config.toml
num_attention_heads = 6
num_key_value_heads = 1
intermediate_size = 512
hidden_act = "swiglu"
qk_norm = false
bias = "none"
lr_mult_up = 1.23
beta1 = 0.95
lr_head = 0.00458
max_grad_norm = 1.0
schedule = "wsd"
final_lr_fraction = 0.0
max_seq_len = 1024
train_tokens = 776800000
dataset = "wikipedia_en"
Each number is 128 + 24 x the weight over its row's rms, rounded and kept within 0 to 255. Layers, rows and columns count from 0. Numbers have three digits each. The size before them is the row's rms in percent of the matrix's.

# o: layer 2 attention output (transposed), 384x384, rms 0.0841, rows 58-63,122-127,186-191,250-255,314-319,378-383, columns 256-383
# v: layer 2 attention value, 64x384, rms 0.0916, rows 59-63, columns 256-383
# gate: layer 2 MLP gate, 512x384, rms 0.0996, rows 0-21, columns 256-383
# up: layer 2 MLP up, 512x384, rms 0.0978, rows 0-20, columns 256-383
# down: layer 2 MLP down (transposed), 512x384, rms 0.0769, rows 0-20, columns 256-383
o58 087:148183099096146128109147112101152148108119117168106137111116096104137129125204049162126141115170141100135133083102185131148111171116144110121102120146140088134126131134107094121150122119141158122143150115160108147141147075115116122148130143177115177143173069165127157155100112123193146125091097134132115090121146105102136118152132166138135139103126110104145130104142125092136126139115
o122 096:116130152141138058142077083104126120095095109118150144086111083147114109111178092107157153115159134154132157133084130147126154147116143122152083108144133105180200136133158137107108116097130094150128148116140117148134125109141081104131122170154130139074169101164144115149120094164095150115146090145125141144146129162079107141113117138133149086149121131122142173137162164103127114103150
o186 099:147106142127136127129121114109122116127156141125123138134141138129079151140188085131102126122102157149131141111113144147104138115128116177150142097143125135115098104120139123103113149085079107107180099137166124152145138126143138124120166129132091090134084067159105103101111125168136154117125147147169145114150105162109121168144168097131121098137146101147078125115109115125114140130129
o250 101:113093107120131152121094121160164120132115122117131145158131118113118141138153091120078122146111134128124136113133182085103106098154113166132133110092114154120142106128105088131117131132105113122155120123141146150119108124152140120155162093132084140163092117193132127111105118147101094111171111093131147105110151106109163151144146115089127181119124117129092139116125103131099157129161
o314 094:137178130101137113095085133162152112124104081119084141109121090125122121091156091136112193097104074132133172141138094144140187173099150099152117096158120089144148118107137126081134119135104105127135096121116159127114125137103135103085137120118139100130137097147134135115115122138151140162126117166157116139114120096117113108125117156146179109141127128127123152118146120122106164150110
o378 097:139133135113140143144099084158155109141158094118090135115151144162138122102147061118106150107108116152122123123110158101095139168108123128129113063089115144121106147148101117088100116153142124122112130103141150163129127136101133107124117150150124082137096104158126119140133140128121106079138122127119146138085156134146142166108166095123133140098135093122129128111144112157127164107104
v59 108:134108182082096130111126133140144144115166154133101105164132127105081132113127117114109124105137148100136145202089123091135091141101112166117131142131143165116108120142135147121134103082169118069193120116136151087158125100129073137116130131133143157140108133135142144138160109146120149104157112156106180112163127126113112132150126111121166152105141138159111119135116123094133095113115
o59 098:117130114112131099137110118108146112103147162188100109126110139132124144089183079116130133129143117144129113121199108141136083104116100144134159133091142124166150122124133144124087114122153120130103113127112124123129128174127135093174138129116203157128121023088120142140115133129145120111098079116131145143094104135108132145128114171123146109125139087132130072112147088143112098088142
o123 113:117120164148142119090134145129152156120119085132124127124086098132149090097101096121050119082146080121120100109138126112124127133115141128101102076096183136158124148119073150083107083109123138135105142157110168146115114150115113095122137083100120140152132121124143161114145128129126133074158117087129166143162127155096121147141097135117101166123142126160141119124110116106126156149118
o187 119:083157155147128142087095126150139119120116164114109124164136161101144127135114069149115145107129154169101118166090151063122136138111144166134134128102136134106128145211112139103118121144090134148164144067146152099140158137109102100135116127125161121122107126116192102132118107115106142114131136164135112151130137121157115101151140139109111154136149112120164130145148131148132125133151
o251 101:083113120119091175145155131148180158101107144129142119154113161117126094145142093114152139112137131161134123120145130130116122122139144165150104090132151159137132150173166126116109112151151156111115125138159136124138125149110104094170134123138111127086107076115159096149107129153114124160091109054132124132106135111125139123120122162136112121098130103119135132139179160115106153153118
o315 092:166111095113144150109136143120137124135147080143135123129071111139134113055143157104055115150141115128137133090152126130139127152160113137140127123143127119109104132108105123102094126118117120126138123145121114116109137145063153132109123122093128104129093076132142167131132116114158106099121106129130096166161121109123119129120116152129142130165144115148148135144134111129097181119149
o379 087:120107128141111161122163143143186107130123124165115136164153139091123166089139110089139157111139143163133126093108155112146084113152156164139125117111132172124113096148147111160115114118116146112147094081096133121160116148091118145155156135151176163133082109202159142130158140149105153058101123111146135136160100118164126133127110167104128126091140095172116129121145138143116176110164
v60 098:108123161116170149123149144144123111170110123123101142159116163164106132134124094179128128129155128141113139099124137111182113149148123116093134125130154082130159095108114165169065135132105145189143132124098138117129120158120115112110136110116121137103109124119141152135126097122135150133124135162110095124160166130141162150165109137132152074106091110146064159161119125192166108096138
o60 083:105088145132130091141106118128137109131087156145129128116129126104142127134134145089163104200127157154089104141122101127101100103137109136109089164118139131137166181143125164103146132088124128118131105092108130123134138140106142128175100131128143140110093196112156114119130130089125137112114127131156153147086089118124121149097133090136145127148095113155088116143115097126173098144149
o124 099:116088094136144116153139146137113132102113069173139162151159124142132119148067088135104124133115090162077142115113118122078106122119077146126103099087144171152103170112142163110133102091143118137105108125140182097114111149106114127146138150150105139138119215100112130125143148105136091096124167123132153172161124153128153157118111120117109159118079115139112135145122158139121157172114
o188 100:155143111128153155156134140112174157107124092080102115144160112093088101121082145132108107149172141145099125112129113138117142156153116106126130136144114147098144073146193103106149097111151097092120125129107099092108130133101137136118101175146135130127136178173111116115119126147118142128093148127123137122126140122151074167161132164148128142177098152162151120154125127106131137138157
o252 111:139062151142133134148145140114164087083148131135122139131172153123113160113073167137149126109142107125125119091096184126130135096161124154114113143116111103081109158097141122165120138139162110102162167122150111145141115125142142122127145136135096128145124233157141169134142144106096126115154134148113137146131136097149142133159124125144148127116130137164150128143070074090164133076131
o316 087:140066129136157096087168114179170120132129148104161147132094125128125119121091157168066136088180117154140105090127124104158111095118153118131117125142126147118120114099133101147165156133115122122105143138121128103132137102101136134126130134099094134131109239131089133156151142134123116097118143114145155148163118098132133125160172111151097098137127130158154138141088123103127165109119
o380 097:190134163149130144135154120093145149122108153064155110184134148071096170142121126169165137147168129105111137116114123128144131117125129110161143119120106142167153087169147107145142119131107113113110080094122115121127112108094165151124121137121087150157119179189154067157141141119119149128104115127136109099133149155121103154143174147130122183143127129131124144119103107130146138159156
v61 101:050119159164115165079093161117158099113091162128149112149133122135129117161141128131133116114161143164152107118130118115125149143115130120100120163160145107147144163115116119099063148096083108180130086134137166182122142102124114157120137137111164121111135136129145122131163111107131112108147139170104099151113126165144123137138135185102132118087125136128093104104120095138122143111122
o61 103:132126133113135115105173122141119151108098137147128185118101097133123113123223130133138131168130097107106142116109117095120112129146124148125151126126138123102126156112115105127150110073120132092125162117129150133163136092128157144108128122128128086115121087157125143107173131114139130105129152149116121113159148148151121191101109126108146130120114147128114112137139110134122136136100
o125 101:124123140126119165130171184114090126128096111142147144158132122170125160120121142123136147097123133154143096126111123111090091158157093144135118092072135141092118140095124150126165142113172177115182123100133122078161124168107133123169131127090176129134140102096153139130173139122088129120142122128151138142117132167146173158112113136125175089138096131149103117140114136116168151107109
o189 099:166117138162135112132156126142110107156116137108096121108116123100119114116126139145146103141149128155121147133154113114138127140162142134128129136136127165172151093154143117096160116169094091110120098112104139072159129093124169126163107128130123103140129139154156136142131098136179125069124131160152152102121129133103105114135165167154079107145089133120194109085142123126103124162096
o253 103:124085130114084123112133141147144084113156161146108143079105118135089102069085126136148114159132081152116130142112127141165156159138138147101137160115163093117081138113104122120138152161099127101131119116113152133161151144111113105129124122140123085126134200114152165177135110099143132074146140141136166121108118139138128137124143146151108102145143163102161168106112092130150125126108
o317 100:146114106133145126123114150128106122124116141115106113107142157084134130105115190128108145107154153163133129116151065140150135164149115153129117124123149118096115128116117144129118149113132150121171164120113148055167147149090158114102149081114136094120129161132087149148141129145128128085132144154119148120145120145148096137112159101122157085136117121118112138129159111102153164061130
o381 106:147086160121113119158148123124094132142104176115138116150146116116126133148135134162186097132142126100153145114140111122137127163143132137135159146152088129147158116165142107125151119140088103109138101090101155080185131086111184143162108119128136132116167104183139124136139096104146151090100125163109095123130149168149070144125153159105148139174113135121148126147109144089138118142139
v62 105:128095136135134141110138184096100106093122125127097166160157148162143143133125167104127113154139105170151103143129133113123127121117161128132140122108117132166097086164143110118179104092144103109132127119130161135107107149131160126137128111114145127121153141129119130138102092131089138145148110108137145156129144129116113109111089135074166166069125118134112142075127127098155135155128
o62 095:118177114115146138127106139151153147132123136106129093087126109148125110090109130140117164042115145122090190143154122125127162173118133142111144141128106117123126092127115136094129157142149107109154157132148074099113145089106142142099121171113118137092151177158117160124125133159144130131126141154135151094207139130153148108155170154143120061140159159156147144106115145105193151125100
o126 106:159181133139182102124115138115092157119118142131126134119109157155149184071117151118127119163125106117104136083152116110089139100091096114097166151095149126109146115135112139147113094128151122136108113110122150114144119140120158145152154121130122157132122139124131175148143168113160113110115098100100158138171132093116150144105157107075105098158107135120178121176117135175168129125109
o190 111:147139161129113142089129174141137141113124119204138153150131136128162152131106176133131151110096137118150129162088126086124123110078173116132110115114123166154148130178115159133139116174131130147109115115139115113118125076101131135119109111085144115132132181191155134132140116066121092068162107150125108168147128116106173062111118117116149176126097156136137124148103115155195156120098
o254 116:142161061131117107176147111139108109134116127172134109128126101120148092132090094120142174131133173161156128144157110144118146190110113125137138112144106137162131057126148170096120104132151141166121115160134140111127164081098095120087141092096130074100145106133150144164121131144131110103106140121142121094133114119093137141120138094152108153143150147122122181134167147184135137113123
o318 102:157174085181090049136099099100103115111115157157152111138124127135163129094140126076131144132157168119129131136130127138093111148130111142123149120133110097137156057111087169171096142115170126151189141114111163087118084123120179154147153109166109108117111151164111138136145127156133122071155136137119077090188114154112133117138097117148128106125140163111127149160143146131146092120133
o382 096:153148117098115101146099125144138095125156095175150126111122112145105140110148154118147135148076123123150175130140099131118124154104122101081129166113094126115148099136108132139122150108083116107125119114138155129133155100161117171092131136123121118109128143154122172101124116125139181090143097139137136134141120143121126096100170149153157118117115123150164150153108078168158163144119
v63 098:130116160158115122098116141132117141116141156113124104089150109108104164172134121096137129133114165115128126148058110135153144123145153136168125158110153082113124163129094123132134118070117103093122117141098144112112170135129060150128101120166144137117150136198120148124091132107125149146117121115114125101162122114108132139175144124156107149167159177136166163149134166116156113155125
o63 108:137096115155090109129116112122186094109115161153167125131118098151097131140189137126187129127146099094131127186146107120138141127119106141115126147127121124136137137130097116155132111142128125128118105077130089141171095151163121114159133090104149152128119108126123167088099135128131108120111099144135164159130119085164134114101151117146099116115116145108143140095110122152121154155120
o127 110:134096157116095139095097112159150124118115156132148117137127102121134127149175147119116138112141083122097110117132077101122147134125135128116139132144145117173152131109045150118101112127120117127138137116133138145137129096118175078139118119108122148109147094135138145115134158127112153139195131129164139167152130137099136150143115117169143101125141147115112146102122128079116156158118
o191 092:108078082162111137124155155114140103109094154103155114131153143130153169154173086167147122132138165150140121153135103134077139156108082129110155141098120064120107134181145151157106139158082103133153111110129129117124134144141085153168115167115139130088120093142154104100114112137111190181100168165129088137114129127154141098160138125089113105155164127140097146142125136106137122062165
o255 107:101086135141075153159114122127131146077121154134168136137108148143121161185167126155180120131135138106115145170109103122109116085145134155143126138119118150176158144149147154130103092149121106121144091115147145137147154109152114127155143114114111141106091100112162115086121127130132132180091131072138102185163193115127160112109131137098110145121103137122135132127109156116094159142153
o319 097:150093144133156140154122152123129135131178091146141148130100133133103123102181165154108149149146086136113145080133122127120128107098112083148131115112101141126146139112079123153113123128103134126096128144136080138125179125112120150088116165089115133169094101145148150093138133137134094153132110135158078137176108107149155121120161111120106121120134151126116159101152136107116167109117
o383 105:143108102159076121161179100116119140129145139118120092147165143108148154120180136107177137150102132098123103133117114150103095129130146134149121124123116175119144120147178143136153124134141119122117125194134139115157110137121109130161107137089135166131123105120154124095129140148098146150092140140150116149148119094188121128096142111116107086147108128133077122127148203092152127131170
gate0 100:122142145142163153114154126124115093135132123129133190097110114133104089056143125132118121109151085131100146115159174083147152134125131137115163155161113114121125161094130106127123155141122114119140109080147100117130130105119086121106112112150134125120173134146112140160126145108141130154106105150102117128123108132145160147159143100133131151134100150157178115099138153120106097130137
up0 098:149151156139141101103090123100147098174162094136126177097122114143163099100157144114098150150132141109108125150164154128154187131157098118162133101114132137090069128115128116106162126127138108127136128141147135131086087138093093141149124099154142096124170120105110145135161138122150148168128133127107166107141130142096157098108094127136127117138134120150135122125127143124135113129118
down0 103:122173141106121136178111156116162133179164116140134115108146126153155114144179148138093181156045137114116140126121111143111167120136098107128129104098126141123099107160116156106147122133118108159165152148126162140138093146105141138153125129133099094141135153120108154146136106147138123115163081117100181137115124146104097113141108169133120050117171110081113151137138132140130156117133
gate1 098:124148154142124129110181095139108144129132149138134166119109116132130111104112107128163112082113128155154175086104135146133113180140131095115114154132138116181100113089136118133143115101120116143128127094084149123162091117093174143124123116147143134165148167141135128118143156042144122083187129106097126148135091153120134127114074124160132192148179103099130103171131093127114128133106
up1 106:128140109175117137121108147151108156117116143103130124098079132087106116141135150121154131145129119179139174137096117138082115148112110121095077146121097132151161160115131149088123122138090127164113130117089082101140084124111136134123091111150136132138119140140134088106101119128142122104126109161086103128122130103105143114123081127149132105147149098131148163109127143181125106158106
down1 105:148185115141125153125110153157115121140135149141117156110075089107083138170184131112151143155087075162111142145104103126137124148126133155121102068135104127164116153129105137109125142144059108146103152157094058135112128127136127152092098104150092157134141065173101108138094134185133115145135090124083128104093136103108148133138138113137143136142149127133123142109149152172114122128097
gate2 082:135120138159151139133105135121100123165108108135150124146141134120080137107145133102152132133136136124103160181155129144091120120131136183131154125125125129172159150165104104125163132132165145106144135076131115137133126135151119144164108139123114095176118125104110145110121093150107121181129119140157137112137152108131106139085166118107135121071114125153101092116172104056161092167128
up2 083:160117139160103092097159148137141116125114124154141160117091120139148137172126112123106140191116085093170147128112129133124116122144106150087126107172133186127150095080126138163146140085127137096129113152149107106153122124118122134096156109151112111144167108124124134176141150126129131139116102136118101094092108137143139157106131125109127085114120113130106105100110126149140099124136
down2 086:093089166090198144089139171110081124106085110118125129088155138122160109089130113131132116091089109146116133103158128136120123132191165136120110113147160111126114129152183123112148121153112128082106144130095137102131125074137123118093140183115118162138075111128119084122134141147107058112126131148137144117123154128144131148153117142160106136140071139095112120122122127057084145087108
gate3 089:138107126095156151134091159110115098148103119105173101110101154117115188126124101152087134127118142111126116131134137140065139114128111132161159126148123124145141124111141152190162150148150084143143150096137148110151119140156115132152127180174109133121098137174088099125113122152087145143167131134129116095144171127117112064128160108160129089163118110162123169085108115136131118145140
up3 083:151097105111133153139140143145124120141094117134133110172099144141151156117127123132135120084130134135140153166131110096147159135124109120149134168159149140113139147143150092142135110115157130176101148113112157131132085175122076096125143163123113159118104124121143164152094121095114148109125116174153117116160142126115145168117118085110128089135108138101082160178150150122172135130118
down3 087:133054162091107148134125135141127169145131155181152125152156167103101120104114127117143155153114149092140144117146122115152133121145108111114088159134126158100153113140140106145104134077123140158078116100128112132176103133134124143123142162104111134124138164113154144194107117147121137118130122154149122069129107139129141149122122136139124112132109126087115163154187164143130121100113
gate4 108:086115102159136053156132108075184123125105144133069133117105122151130160110129122094150179137102132131156140141101146156096137133158142129125104081138140164164114115113121100122104171110114126142128095122149138116132135128119133114137126090140094147135166121121138119131158128097131123132135112129145136105113130161126106077089159113120126096121117148172147132130137096143168132134148
up4 113:156130146129113160117147124167073124130133137110151124115159184148093134163149126165088133128111132157128124084142095131150132106110099097131122158115106079133143128123138135152122103152175116145127142129112175135194120148136111100116127161110172140131103128121124092159124123156132108118111144097075119144119086132110118184132115207087125161140140113121124142128137126114099131147115
down4 096:155104123141130153135107155149106129134168119115166120153158152156116140168006135154125098127137138136157106126129099092139151122079100139133134180115106110104125134143144156144143084134156162136126122114121141108158139139143122125118114143118140151140107255131118099139109108155127129114127097088115083111113100106152124167141127157066149158120135115109149131111128129096117153128112
gate5 106:115199145084106145144134093151124078139083166196105116066107083123146134124135109104109197106149108125139159105129194125122138173173095152107127099167127127123128109135080159148133147155097141144130150127136147114171142153115100117117129110143146096140080120110135125145104196118121131090116122131125163127093113157124126121111108140113101089114113110114121089124150176184122135130118
up5 097:091110120073164101154097125146159103137048112110137151104122128132122151117153128188090100143124099141136137103157129102129156120152132142125160121176139139149119122148128104089128110121125126167117092083124091101127162138166124111140101130106100151080136105172106119090124120157105176114115159128147103141171151103116108095164173130114132115117163148130154133131132139092108142162137
down5 102:111109101125105153137108158152120168101093140086125149120120162123136166134009083124140088101075161086136113134133069117171126157090137084096108157133105096120116145131151123142147108152171152114107139127096110111121135150143117113158111152130084152124144199160173129127144098112138147120133133118113112126105107137122087134122114131136143149122179150101169131111114154085115155119134
gate6 101:164118145158118091129140122093146170140151111099128108150150118116185107090112144147117157145132140114148134124100128146106112116169093117101122117129112164159128119151167113157148183171109086101126131130114138096147079108101154130122106107170109126124136151124134132184179136143106110147155145103148113123098124144132149148134135097139110162105133176127135139142111148133158126145122
up6 097:166125106137099187160147170124120145135129150130097106098135128099154123146145110149059165134127126112116158153105127122114131069143053142152138107205093150099131113115164109158130076124155146100118136094130102121145117134165077137093126104130177111132149112153115121095132146154101123146152143092085165167132148161160150119157139151123107146132146117107142131131129152133165130077114
down6 097:124127145111150164132131144142100103131106172133129104118130166106111134159155088136079136121125107138131126134111141116134119097100098145157126088149121126088139136095104113136128080103161170109094126090095094159133127142158057134101146132113162124127122163151064133145096162119112130137150125094091143122135151116161120128125162184117120108114115106125127140109172125129129111089113
gate7 099:153101106133152083093144131076116142165139131090135156108134080168121095151109136136122124157111115140153099118108129170122123109127132167138109111155100152152065112145128156113161161120080094081139105145142095118140123127162147174144142115134047144137108159153081101126114164112145076157140112120133141127153149134110118140122146140120104140133133126164103149115111100117138109137128
up7 101:099119107109140129119126134128104130125114143130114150130124173120114117143122139137128125153132108113114108083118120115086134111132145137120181142145146119170149092170129130169111086101091085144163116153086131130144173125156133146136164146144125078167166135122122138113111091137141160160156145102138097156103162096138149099169157144115098155148089146121141127103112136185114125118140
down7 102:098100118137161138122120107090114144146142157128125130126129168106152138123166144140152156124175115117102126105115146057128129148090161126122136162125127117169120149104106134179177109116127104106171101155093148142144124117161118144147154141141147094156126128144132162153154145098069151151152153139118148103101135145117177138150176117137110162103117130098155113144094098138132160099166
gate8 113:098089159122140155109165112156175130103121079138132136120123196116099122094132153146116170153113119111158120105115127124157172094133163136123155139154134129144104109130170127125115123128158127110155121131134186125134121144135089117134130120136132108107125128127121112148140130117116132128121161145147129148158124148129126125100097108117158145064092148093120157130135111123089158174121
up8 107:149088142136093109120101126107116116152169089071141095146126165086136135111141172141139132172138123120135110129148123162123175088113134135135133134139132150127146113120148176106103098111165101110128102165149141160106111142174098147138139136116127136118143125138112131116151114176125144151106147157177085131144195116139102126102155159108149127089093174145087126136115113096163131135167
down8 094:110160112119128111137071120102146131121099167146111167130160110137132116147154097133116128123127131138105112146122138132125113145130099134148114094091152131126144144094100138143115168128102130143143134116121069138119111125118170153120126104122117155153133000095154153138078127116098107140170099123111154124104097127093149137126118125126115131150149095113114131123149132171161136104105
gate9 098:137133127154100142116099164134138143135132092122070188120143149139126125134175159114158134132139104140110149125172116122128157109123082117127071091098104143081093118113125164099116110148103126143124096093116105159127128158132155134117091139076149130095156094148166117110107103150135117110124136174144172139165086100134113082122125126140125112129158116130116151128135165125155152098119
up9 105:155152140108139087161151138124138156122131128100111119102121120098113154100137152103114133077124135138155064160119067090150088147087117153151102093120105142136120135130135150166128132152120113080143117118135071134133142145124060175144119130145140121140111140192101161155148098142103154107099128139135155116125128098121110146140111113154137135150111130126144128094141130117133111146131
down9 104:109097131130096151090122134138118096133127129156119128133132126160134101188140101131154106153141136111117173097136180156124167141139139094099145158129150124120132145116147113092115112112105147178125134145135176118104111109128186128099108142123106128154160048081114138095137154117144101179166145129126093149141129174138142097113138138111114126136133124120079117132131112147147156142142
gate10 089:127167141111105143117123107155124090158097124143142104139158125109104125133120075136136064089128164147142147136187159129085109136106093124111106118171131137130100123187115101094098085172106185167086091139128159102129156095070088147108095168136117133104141137119116138100121120127172175108140160117086104135127117100125150129143094141188133114091143136114153094093127130122151102111152
up10 090:122109142143144130105138124118115114120103099138109155185099153102132182120119151131110093148135182166159142128109129122134108094125128159163127165132152125089080147116156140162188136151150174128115133134161083177096207131177118179105137149125116169111115131134122155147138114166131145146163111140131155181143112106153105164121116098089139119095130154125133106108130125148157123137099
down10 087:130108109141102128112158124146120102046142109116154146119150154105136151113156147167118134127142142140148148151098151098114105089135141141150113158123135122123153122150151117134188132147150153102165119146150148134144136148158158130178126117128111182144136101149138144084135148164116136148151158149167125201149149102148088122145114130120122095116109122156129153109098114195164098146102
gate11 106:114144125138157140155159102154139114182143167123130171107142149114152125096109060129111083124144172138183156112134168094139167111124148113111126160101110134109092074102153094119123106139120126123075148128107071179135154159145077095071141153110147119132134132129111050128099138135106150121111148137097150130096102141134110167099103101152120124134196109147117137111134130118107108126124
up11 103:147160140102130160124122108139116139157139131156134143123145138119136139117135089137045129140134149147162137111148137111111150073125123121141132162123122146135116108113111130124175065119111074170119140136144120136113085142154111147111140147104174107164127124107139076139087118158102170148161099167092152141065131106093142142096144131123146132160170117168118095099116164113134106157160
down11 105:176144142105118095113116103123142154131099121130133127120092091142136162135179154158049145150112111121110085160157125128069133126113128117113133133103132137127142136120110159109149108102126148147192145140150161130157109127147138222147169097163143128159104073105130150099132119143135107142188102151110111140125126116118151120137168139102111107115124152122129091122173138116175138157105
gate12 102:135069149099125116131145115141100136156142108125169167135148095132142086153143109138102094125161117127164175134134148170100141104174101140099103135122084155122126145132147137128143160117130141132120159160186107121130144125138138133117166173165100127130163137121096066127159117160117136149126140099128084160140111130115144122131112107103131113150145149160109106168106138159149150111169
up12 099:125088138120123125150166114150103115152116112118165133153127125126167112109118109100149100103156124121152154140152175128087137119152123108078127118147104149099139128129146126135158154130138122142119150154180137155127135095152135147099121151128112138136161155145106092135163152156115112147149143097128114120167134130121177118122107113116128117124138165180081115137128144133122150106159
down12 087:174120131128079106128106115121129152130120132145130127130130142170110143149153153093168108139122125115111098157142111103146140107119133157157117106114108148153104126129108169150115149114103103139132132086125103148105142122113151133134139086145096139122148000116119127119121158122097132144135145109124116134096131144159137122159165118149117096125133150114144121136154143149130136157126
gate13 104:148132136120179101127081133120085102119122140155138146121136102145128133091119157160176148101169119114096131138167141103143079150105149157123145157120163132108122128136130118134122124123130108166180139107109173145108067090147159142089079101103124142145137140070116145127170122092117130106158104174146115101171154141084185171108141132162142155131164137124122122136139125134157116142105
up13 103:092103103133160125114097128155180150139118088110116145173103165098135134140146123138115105138160152101137134123135141121107112083115122123138133120130163120097113161171150101136125097099168153125115113134114101160129118121141138140152127151126136162124099096099131161105161132142130196149116125122115100134148149106144119125160176142115149118110129116122130132096129169105119117083131
down13 109:150116130166104142135112149137118125152138137121151154161114152118144131129178108139112137163075178160148099118141124190111138114131106095106081111128101117145119141123149114110124122106108118113133128132103112143082163158137072110153136116137147189082115125128144087106092133166139107118124096097098108133120091129146112123126121116093145103117132139143125159091170128088109182125080
gate14 087:151160127117133135144134155161151140126110084125116104169127139106100091116138132130111146124168134144115095124151134070150161168124153132135072130141153092118122149119108086149151101161142118045114119143114126126104165155090146134126133144135146119128130129101160124128120131149109160117073139112116183101100121143156142134116160088143111150126111149127138116109120137109124116122097
up14 088:156108116133085137137140144151133175107124148145139115128171111140156115194171165149121170138137134101145113121135097084107111103142119115135165106154164189102165147153092147111138126124142138168139121108179126142171176108144144153154134111112098157156126103146139173130105107164132118110164117129118115188133141106123122122191152131110095138076121123107139134143140147152116112151150
down14 100:087079145126125134138123129122126112103167159147108164130112129121113189110156093115133102105098107092153104096091126161092120097104116126114147099108110162114132085086180120118107118081106150171152160105166137143168111119171081104107125106144121179139130185160100152116117125127111105118152118134160085134161128114124131127123107163098128087144142081192122106163109128118133140136175
gate15 094:139116128097122115114146166122128127106125111128069113116131076116126145160125166137113115110150157117137136136136103077128153152116093116113119180127112141181131118116111131109095095159171126130089110139109111090115155129125123116140112120116119158139136120127139137150151156144133102102081142114127071101130166074145139129142167124117128126097122155144143078129117136154143132095128
up15 097:102077103148141127160092095111148113110090109110142138115118107134134128150152133176150090132149179118133167107137109089142165120088135148177174120137119120103115229125123110130156099180156147136120132127109088125121135138142142104130119126128107170159133121151149125115113117139110157124110123127135111090155175135136086130110112125135145099109111098124100122120126142115134117127160
down15 099:129144128169209177158148127112145073165152069155167149141106134143146151096138070127112122145127130159132108133154161158145106144164113096176136104112144134099140099123124153070138159115116142135135120137149108170106121102109152126073134130136090083141127196120082129149153098130101119160130119113167187137127116161134175155098171076122083110119163144080111138141126104099130174127135
gate16 088:135139124110156118132184105169113164084147107137151134154128181113157116069112098102148115111124118146166124117123093129129140154134134143119097124119111144115110097109177142169182126140133134106150128137119142160173140141115140145119120143180158082131069153106130148164148086099132168147095110115123137130134106092096119151123086089157111115147147145147168074159094139123144132137127
up16 085:130095118146097094136097151108118140098121126111107100095098094119133121123127185061159162130130119121133156130123123183095109112144112147116111113111141122138146114183122088148115104105092144106111130142087134126106122079159131132153123155072166098110168144135132086114095166118070135147145147123092127117163190124166155097113135172122127131104113145137123136116118121151152136140130
down16 090:113094115129114127117150096102088136117153149144129066150106104177089079103080141108146118127145146147102158145131133123142152162154122143121136112093130115124134111142105136168135118162144115124114158150114168155166105135139109129158096135123165087086130128102142129116101101126125158153109150113083132106164150131120133088127144155083122139108141146134149149160156104141116133086140
gate17 104:142171145113102103097118147126151166112115126109126135092146129127084130137126144124135169111142134143112115132118132090139084118117154169170096110112127138072186122129105130109097107165135167072126094134127100144131146192161116130123103160107128143146101123156143121149103102151131115109122134116158110097094117111092089115123075161159159110093136157112146136147151139097136148113147
up17 104:119135112123166127162112102102105101117146139150136118133118129151132079089112102113109130120173126151168115090127144122143166168201178128147162129099149092133126120097120127121115154130135119127140134114083124141154104144113137112120140109163138116114105160127111133117131136099136106105139099099113129093124134160139124137132114119115116130152092109132134076148122054145121102133141
down17 105:130168117124081114091114149150148159116142128098146132111155137120098122153083149121161166122156129101130120109121129092134063112111147158153106102116121130073159104133136151118114099149163151059106075113122092179118123187164137143143115145117145139130103181125125105162123092139140127123114124102132094081120117101117101120148082136106168087123150139139144151128121161069112172129149
gate18 092:126166167079154090130137121125134122107129137106131165138133119131121144103140149091132188119140153092140148103119179121149109100129120133113093121136102135135093158116124141161123122136134159113142131127131150124125112164104095130136107140131134139116101142125055096070137151128125112109157075097129129113131132142134152134141125139126118174122170140162154142140126133118117166138120
up18 082:128153100130130080128108150149110151152134121099075179108135140157117147160152153144136107100124125089153162134128113110111146116128179110126162110117103163117087149147130145113110125118134145165112146149171097144095118117146105135155092119093142167135155128154120103123158135184106123120122064092127132111093130135126124092138195094144134177117128134148072149145148160115107117122122
down18 091:097137107143115137113108151150117127139125106104109152147139106142106176129154121123114121131086126148139164164115119131130144115111129108135146104084096135108092157148130132159127125131134143170101180153140097167150097093125123164169115129136111110115160156194145100123145133199090102127119114131127152124087163128127096145119187100135136114115146123133139123137129177071094156091158
gate19 093:083139155117134089104127084145143111080099127145131152091113078102108148076120135115119122136159153131109135129150151160133123140145112166125076093118183117164087144119161088112131161156110149158100103163118111088158169115130137144149082102136149077125184108158130151118088140089105108133116094125099133106139121121146135088106148084111103136124167164124142127146126144142153111135088
up19 096:093092154095110132092117128149128083098139133174173117114111112142091135098136159115135145198175112161117160171162148151105097150137147150120106112131152105123116171125111115146117165182100124150104117185128157106166146120121101128125090111116145101124136116151113139134120133093134147101112097144131136114126067108140127118110123100138122123125182156154099103121113102102167109112146
down19 090:104134140130087130113126114154147092113113125128123156128112099108128132111147138105113135194156137186107185133161118138120103121131124151141092081122175135136067152151125088121147174165114146122112117149119119132093126133119130125160109074135150111113184038156146143132133148135146113167096134117124126124087118062117152108106120083129090120133178112099117108118133120122192116112095
gate20 098:099114156092158093126157089140096159124167130118117106132137102109142118150140137144138133153141149150120107107165102113143112160139157130107140141132153142144151129115139140085165095159120093122130146152119102093132097131106130153151109119109168119143169144116151109136140117099126178115113129121113108115130119125112119102147112083172061118146129145159136094126126102106145159119131
up20 101:146116086132141128115155165113108110148129154150107119121105124131102146119101112092120118094114180094129146148062118168124088124156140135144152173075106110160133185114100119136120149128070038090129083160110093148152145133127124126120097116119110132178101181127116156145149125115146177166133117129104163130147128118117112134122176130155121133148119148121096144162167121148152120122110
down20 104:115124125111155096111147100129109120148114124130122121099133104107129115154148146145138126162168158125145113140140118126163118136121124094128137170128142150164146151120118131095178112152136135096123102154123108105152143133135151111174136142104125141143123145101138112165127139117127179116125130117097143126117135145092129128133102098187094120178105123179136083131104108118164145125073
gate21 102:124137129148089116155053128158119112147152136112126104146104139125127074108096109127135162089085162120137130102132098140109149155158148113145140169087105126134074130099161143180127134132104121150124132161122171104150153143095126150106136156177100115147110149076085132158097126130129129105143169102121136115106160114115125096103106139167155133145131120151123118154111145147152123105118